Each number is 128 + 32 x the weight over its row's rms, rounded and kept within 0 to 255. Layers, rows and columns count from 0. Numbers have three digits each. The size before them is the row's rms in percent of the matrix's.

# layer 3 MLP up, 384x96, rms 0.168, rows 174-241, columns 0-95
108:136188094129066111187144094151104104181125063102126163178100144134050190203128134154177112077138152123093138084143137119166141117118097082117151137137123123087138113104111160056088108115181117115113143120183117183148076149125132161128073173149113115142098135114135187118127131170111123117
092:097120107137141163168111142142109094163138032131096210117109152158124099150201132103105115099126096107155118107148092118097127118135087042160147060114103133181107136203107197136161148116108146083128176147128143093147164116114142135148106183163122136132118112087151094109134112149106188169
100:115110119143142101168112085119116135145144147141065167075153145169099117180109162116114122144114082130196109111107105154084131158098131083162174142083142143140144144106124109075073112174103079071107132146227124167165142167124096138174088167144145186137072110157111162137153099072157094138
097:169115119111128119138130120210071111122129140125125126148141139112127112103178178081169167149139052109076161151127148110093089095214105134074124138178104157142154078155115112175153097143122140079071087122161132168111099159113147145149098176176101143137103116087128112115117094136142049184
102:161097078144120165141077172144124120142114093159143136196141102101113214124123133115157172071146133095122145122108135085128116091164128089140156088131181089131097145145163118115120091126161131055081171135203085181114067156137154115121146174162096117150163104139145124141129053149106136069
078:109108096128120121116102088108129136138170075177108178106131091083130177103128116113142111158149141139145083064141132124094129163201125117179140020165120116145118178125161153086146190125198140137118113112137095092181122101114145085125058105110132117136149116119116128106168174153087202146
122:131130157199108108127135124083127140133138157136189188119146077054143161124110129087130162120144157124075104144102146110162102105161139094105109156128115144092162143101119103092106169157155100159133099169153080075136094136118027150166117085102109164142041173137136160095085100163108142167
125:084126164165102190119099106122084114225174162148194092112062125107100155155195176151163122114097117114144088072156063115165099111131085130127135126119101073093075145110161131164115126190119130137108133130135118151128106183132101107129127110128157085146075130134127147089151109067148144151
113:041147135159083102180120142097115180160125187184120112175105117090126134097167087135150129066087146131143136170147095095131078073157152116120106115190082130085146107137113180135144104135166144099096115109205105176159088169101078109117097124098130101147116125144111144101159171176113100143
110:120093145158127181177111211136116173142200114186137161159143072121092132147134110110166102086112137138093136138104108150098159160131163124141128123066133121149124132087203099104046105113153132122149138083122158179124149185109136063111111114186074129142125126142159121118179094140106078169
102:192121049150117101172159145095086099085105167108150194078142167128122085140073112146170131131112140129110072157054142146120164144156140144110078090106150148170164143120101142085097161136086103133115142119063117152108151135120160114164112175087155187150133194097113144082160085131153131123
114:107106113105121137133119085131081113135129180163148116149150110154127117067104123112104178132129072116185051115135118150065204110185146128097156127181188104117118181199131111060130118150142161141103112123122110117117091112115058134173128136127138101139152214101141160148089088077138124128
126:122125081140129130089134143183095133173113154133106117139063140171101131179158099059118109132107071119139087124117085164113169114165101077147167131166129179153150171133053148055129175147156132088115131117096085074148105133135184147135158120135047123140161146097177179140159126138123108163
097:124134140136100096075090130162124181114155201152122069117133134076084113059159135100105214141090098133090121118122156159088124103131175139020196159170121145149166136145079137094105164137170124135115113120091113149137107134105122135151178116101145106135151123107149160152089133161148065142
110:098108097105111165120081121187082114149113153176123171149201125121125153128163116140164149108151166099133095128160100130127137069207171116102147131112127078124121192076150142107099091163093154079107155159117098224114124153130080098116128104183141107156114149059117138105164098089158105107
112:130117162137143138102140112190099166193130144143178164096048126094150142177108137068139159122092127116155135113115082148133101088121080132117108129124097149062118175186147178106126151127127141078128143131101043076124082127127099127151143101153107202140132155050166178137120109088111123155
093:215136150146136156124150132165110121188139101169138110145085128054148177151197142099142152118116142112114161062138111149127106139140110138050090096181142152089056196139126138119142161143135177029095132104103137115101110142093150144164127172100110158135129136097128120111087132100104103157
114:126110144169106118092119149160108138177170116117187135117099068131103141143122120132198102191102093134145080010111099116112112213066135104151097125115072125127139157098153116102124138140131144108149148120162131150124098171103103098149144109171093144163090149147195180137096108079141117160
085:167154083154143116199157126163049140126107072143128192139112125139120131129133072099133130131129113112105151136107086153138068065136084141113101124145091160143165094150124110143154152073136172115125175102078211095115104127080166131139082177144089091124163113117164140182203136102133148110
116:113133086117122180133168083107119115120094150112121167080150118120107145182143139078177157115107131109122122123103104150129190175147165029151148147094179115127115183123114096069109120171155073099086108157162048124122141176126143108178119103130133167152161143149097187112106102075075130136
076:127140132061124152183063130160114100116133161155123101156107112187120173153190111092123154105089121165078104102108113137083136174116081089116097090190091135136099121181134129122129175121081191063124136125132114110061112142075133104211135141147112156165103177103138142153087104111146131152
114:132161082158149174095138185135130065144183112082145180093039151131119123157164158082158112135091067117124157098124119089109113100159129108142112100161151176166097103151117184124143185144092107074151179169081112098116126135082120112147144139155083122151111119078154170159107104163125159177
101:153116136059127156144091122131112138142119135071178135141103110106126125130138087104125143110116140133116143080132110205127152183148087086141065082163064112178085136158135117103130190164082162077098162155150113113094109110096132063187115172170151180158148203115124103159153083113114140136
097:153126089126125119164069104107099114124103112160156140164091087083133155121144135109178121138107099142106039103131162162059158171154156107155123103183085137127117179134172160130122199168102194115152175143086087076102118130072102101197113124118122146143133156140167103089148096145134114184
095:071082095208149094136094198131102140139139182155139129097123102127122118131099169107140091170132111148138108158065158091155154146174098113118167092145127196113198149091131141134124166169157110136070096066097125109169136109142093098112173104131079163133128124081139175136175079117118104087
076:164148112123052071158122129127080147142104152218072128076062083109111146133138120135159169172130132141129135082085134164115120121116127113061176139160110144082164125181090096136110171113195094144103098167142159130141080136107105102190106107168094132129136112159108159122150180147160099150
105:101142104102089120146113129096105156104156120193156181161134146155138157119141186101137123035129133116134148168134139133112097078144160088158130095156057089117184051145142118173131114092136122100143226159127086151152109113080140154120082170136129181150128145133137098173120122150095093075
099:145080095168109165136095115201144130180166101153131133202106086150163154169124046124114104187157114111145080121156149138106181151113093115169075063106125146137117198136141199091118166138125186133170110105073145098132123103115121096129108102122119153141130166122165098154135121120084100100
100:133134133165120091205109115081127098122165179163170169164104113116105095164097135156129115083143146126117121102139164150100125146126094127150127023166105112145077149086120191121139147159094205155159147101113073205143149153097101081141149081119148171145088153142158127078120119139164118158
077:142103157116125129088114110098136151152168088085136159169160111075108193183111114098107124101113099137181096101166111168104147110184131098142133129140115093196093129093176150116056182140147112134103117142104126155137130060123137036127124205113144101135110198119133105184153152151110166122
107:142123111176165140130078108121123103117150133159161150156104060122101147125086108091109170104150114093092123137151097146122088093155101125120087122103147082181137157115137087130168179033187160136076169119069123140108101118130188123133168112134086135150184131162128136225162132092078130135
104:134074106175126155128127189098126117139162132143173136146077089152131119186098141101123088144157109135145114062092158154132170170090104147148156049101080133153143088114164160121088170179090155111170139146086140148130121109121126057130141115132122214135114193156153128113115056116112078102
094:197083134093104159164097105135140119122118120162179135125081136097147127128099128091132123161117147132119170124150138189093152133155103103149075052168078100094055160228186112117170143170125191120087149127147052121107108105092126111152108111133137150147119125094139128144083088081130130148
106:125063147104138176169088090195123142143135089159074158114075111089110171111128129096196160136115110106142155097108121165105150123117088127119134127152136147149093207178174111104162179124127153084065098118133127114129083173134191108121145107109082120147163088118152109196181119109079114151
079:133142132130133160162055130120136109098108128143130101134115128196142171133134106125136130144083132255104129142139091078114131115134097133116111134192103109117127145131131127135128132135108179116119119127135127123000118132135129128201128132147123144107130131123086118129096129149135139128
110:111083117094100141113104110163123151131190160145146134194123124133147180092104092112148174097145108107131119117094153091128170124148149164070100136150159116106156117135169176096142203091135152089098069102116121114137099104127119145132139048082078174145083228071150168135124103138083133140
098:100151099124140121126156185080113153153132118141152120106093116187068130102166062115113127123119136105130132114156161069174095187054090118123126033092069105112131124136113183129148177144123149156168190117148152128124163171097103096137070085132118107142170133137137124163206134139148157128
103:100106079051113098135126161138102113114139169140090096124165152200123108187138154109175149113085087131147120155046185161151162120130190143114182134155140142172171034135133128092096136135102086105122097089156088132147098140134135144116167125111086125141126168137078142152112090104136065116
092:116192106164108119101153097123148183146128097090104181126145088082169145095182124114175129127105163128106115108122143146134093147123186125080167108169117144179216121092082182141097193098163082103155107129084116096132109119095150143136125085104071117148106117093153135190145122183075144149
089:150131127117128114172081104162141099144097203125109096100169095166112119111141094073163172129088099151118113156100119171075164117136090098092165126173059095102180097206157122125154133161154154126053103099110103105116126148105106113193128130142058148162069178136124146143111090142133100142
108:092155107140117104107116081091131136160127154120096134154114154139088085144118141124111118155073091137187093156151107080076100130167136100135117113139109139111160122135103158108079131154063109140146145090184052139139109154098035164133098190141137151141120212085155172143080113149169070164
087:073126114131093061115126158130051083168143117199099109114099085185115153107156136146150153141106117106139103108076109180133186098163176143077182140158132126120146163182108137065133127148142117122059125135110147165161014110132127176159106117140129105119131137146132145165125091132126103138
076:184103172141064146150106062138090133110186160085178115174132147141058142061141148141124149107124087123134130123099136163049143137125124146121131168186145103174108081135157163113089128127113136101091081139108158131124151101131177112133063194064112093139112146135138160154095135082157092149
015:123145111142116139107120087052124145137141079086110119056149133156128111130122149163114118158187136151130169163148043108192136093098195181127109171136128183175120129094161137113147087127200159118180090172116145120089165145166130156141176133142148121179194100145169096142118140152149122137
118:192151140170103108171105105095078163158138109086189115142159108122091123092196134149170151107076104109068122119162159145158082164148166149092174144115061136155156050092142160212117114192101133112120142116105132117105116091112160101151135113112127157142094154147154095115126108096081089135
091:109135148163113068159130117123108139181177149125099140126082132080125153084184199132147124092109071149107061060137113137090086110103137150044134107170065103120153145116148165117134227175119126090162132158098151082129142155133162120151149120110095086129099126147174156149132105124153137144
118:183148068137150147121157116150152120136117182104104116112103145136119085075147159092167135104054072106109153093098111166060116083099107079109121122152097136188127112158087204101159135179126121102141134151119080095097107154132166138147178104136049114152139135130162162134105119133109091205
058:132142119175101152063163104119096153145182095116144157131139135083086152119178118121123132076161125034157118104156198137138149081174126095136132069098160148190162151111082114075106187143119102154130192109145108092183113137092156113106064163116141126161139154126161134106122164150084115135
104:133098105134114195098186170175139136115101114120105086131159137106116091145166111105144162079104127122142153086134172103175071177086094089115135040103091114177077114132034167129132155135116175087148122059190146140135154141117159112171101172114112118149170121141102112147116122150114124155
083:171131117089088093113130057192040114186133123187095114121121104124085105115122162050128155115145108106131088101156137140092127159145097097122132091148090126126129109227105112131183156155166150108113141105108058135151090114092111112134134182139090120176140172118145174134115086136129117163
081:117068146100120074124146132110127159139141163078155109147158144116076127090105110126190191131142056065152129096086141121136067098127134159073164118145111157116209101127155156142093131129049087112099141125124110074154058176127088111126147104174127134159140160140145166154156115103150103169
091:108134125126135127136149130142097114134112170084176113192194164144115110119160096102108148068121084100110118122096095120152140151101115133076095126161133188176115104093127228094128156121023141138137119152096094085108144143092136143151167117130143125154147230132154132138100093076111143099
091:153083136090148145136140092138090114140118092132188196184187137176082147159132064136117129076144121092141118079142107128118166145145121074127059063139168199161095141177134157058120130111102164129156182120133126120104101113113124126147100136190140097131145143073137114128135115083103174170
089:101160131135063122158084076133121159142118155159137110139160062087102168105130107091152133177105162132126099122121126138129117132224123077114117147181146149115127173084078130090108186139162161148116095118163061094137104136117052097168145118116165133139083189091096099180143111168131130088
087:114110164153087082127144055083111109118174150199105169094187096132110092131171142117115111100114091143080065076128204088104153130171137127136169063161103141167152180141086133130143174155143158168157088121108118096150139124095169117153166172110155102128100111150136094162163119153170145147
124:153122123189113151128062134100129205191165083094110153188153088146085161169142096117148129127078063105162105078107093119095094082121118141147136125094139138153121099151217104142127103131110149154158124118164138123127094154114118126133094099134099145148069179126134140194179109172092124075
109:146135153131100114179106118086092178136166181102132132084095136110074139080133146143150137166074097115140117104074082110105062096219136141147173179143099142136165101085131059142076137130088127155095132140140111111146132166125063113109117167136102114154108088087091151191106129100185119132
100:114105123117129113087200115094066203124112148083189157083121127093087147091116164077145122107099103142063119094097131125137125113175136104105152134132105164162191150111099116154096189155155078167091102124096148085126101154138099126145070165152098114143105136107157187120168133102140202154
097:108130198137102195115074115173147137125147145162146084144114075116079145092137115060153087171119099097113106121156175140111118072155094079138064148141150209153114178135057158139096138183141125128124133085141138134126173074127164123138123068142101081138129114095148130135122163175135108163
100:171135121180128117114135140108122111229203134108120113169061107116083158191143157127152082096126098135170125110156088082124118120121089111154083055122140085128117111117174214110079163116102161131167139077113107143116162147119132076124141159161094090137116158104158164135122090134094106148
114:109137102199112098081137100107098131163126122088155131158178100132126164108107137125133121152122109117124089124140110084107148131160152122104158146173102172076169139109143140098112117132117125133092175102088136107151022145116022154121078163134092114139131137062155199185080071158118128120
091:127094101172127123179123207084122099130166082135091195102132128186094109162180179149150106128108130142158133120094156140171128122120106137153125112115085108180099074170119158173124127141102135102110154045117089151185107100111094070116106109186105175149157122172089136095143082147155088113
086:123113142134142149153098083170110154131128145090153107134112121100166146094167134086131175145086093102087164158177124168083144150116068106067077151140094172136130178170153136145172128148066160089111174092097097118094086110066165128146117163143130128159174153085157096176060146116062113116
098:117155161149145096073157164114149126209093122103115108141111092110082120159164140119161080154110115144120127113132091059147137160129145053142152118130138129157142117116112100106131144169130145115108208153137127142134097176100066103122205197229065079128118112110118133152081113138142128155
105:113134140149076124090115149177108160177109120165137147129089099110076122139178124096169143169133120125107073072130144120142132228106137052095078106120109142111147165161095154112162203120147124113134147132118084090139117159076090121161090115155068131165100182155129188117144080145160124159
097:171154075111131169094122123149107088131165139154144063117140097128097130112109096064140173176113130118092098154088164178108161141092091126106162139108161063088141145182148097070178128209188126122044135106129146166119113115147124065162130149114105114136114128141168166089173130106147132162
109:109117142151060158124113081142143125129127104118124130191178131122135146135118057143140133140149153102049133110070164157105199199112126108127117132121156127190138193172055143052141109143103130128116179071156142158157105160132127122123112152180099120150130136089121124118057094137081093126
106:126142101123155114116167168108116161113153149092119144140118095095135143075118166103114150126089102114078149157145139083054171113092119138117174119098097084192195131136143146181107119143093082125120170137121143160103129176078104107133037194172099153145167126081190163168171127135124111164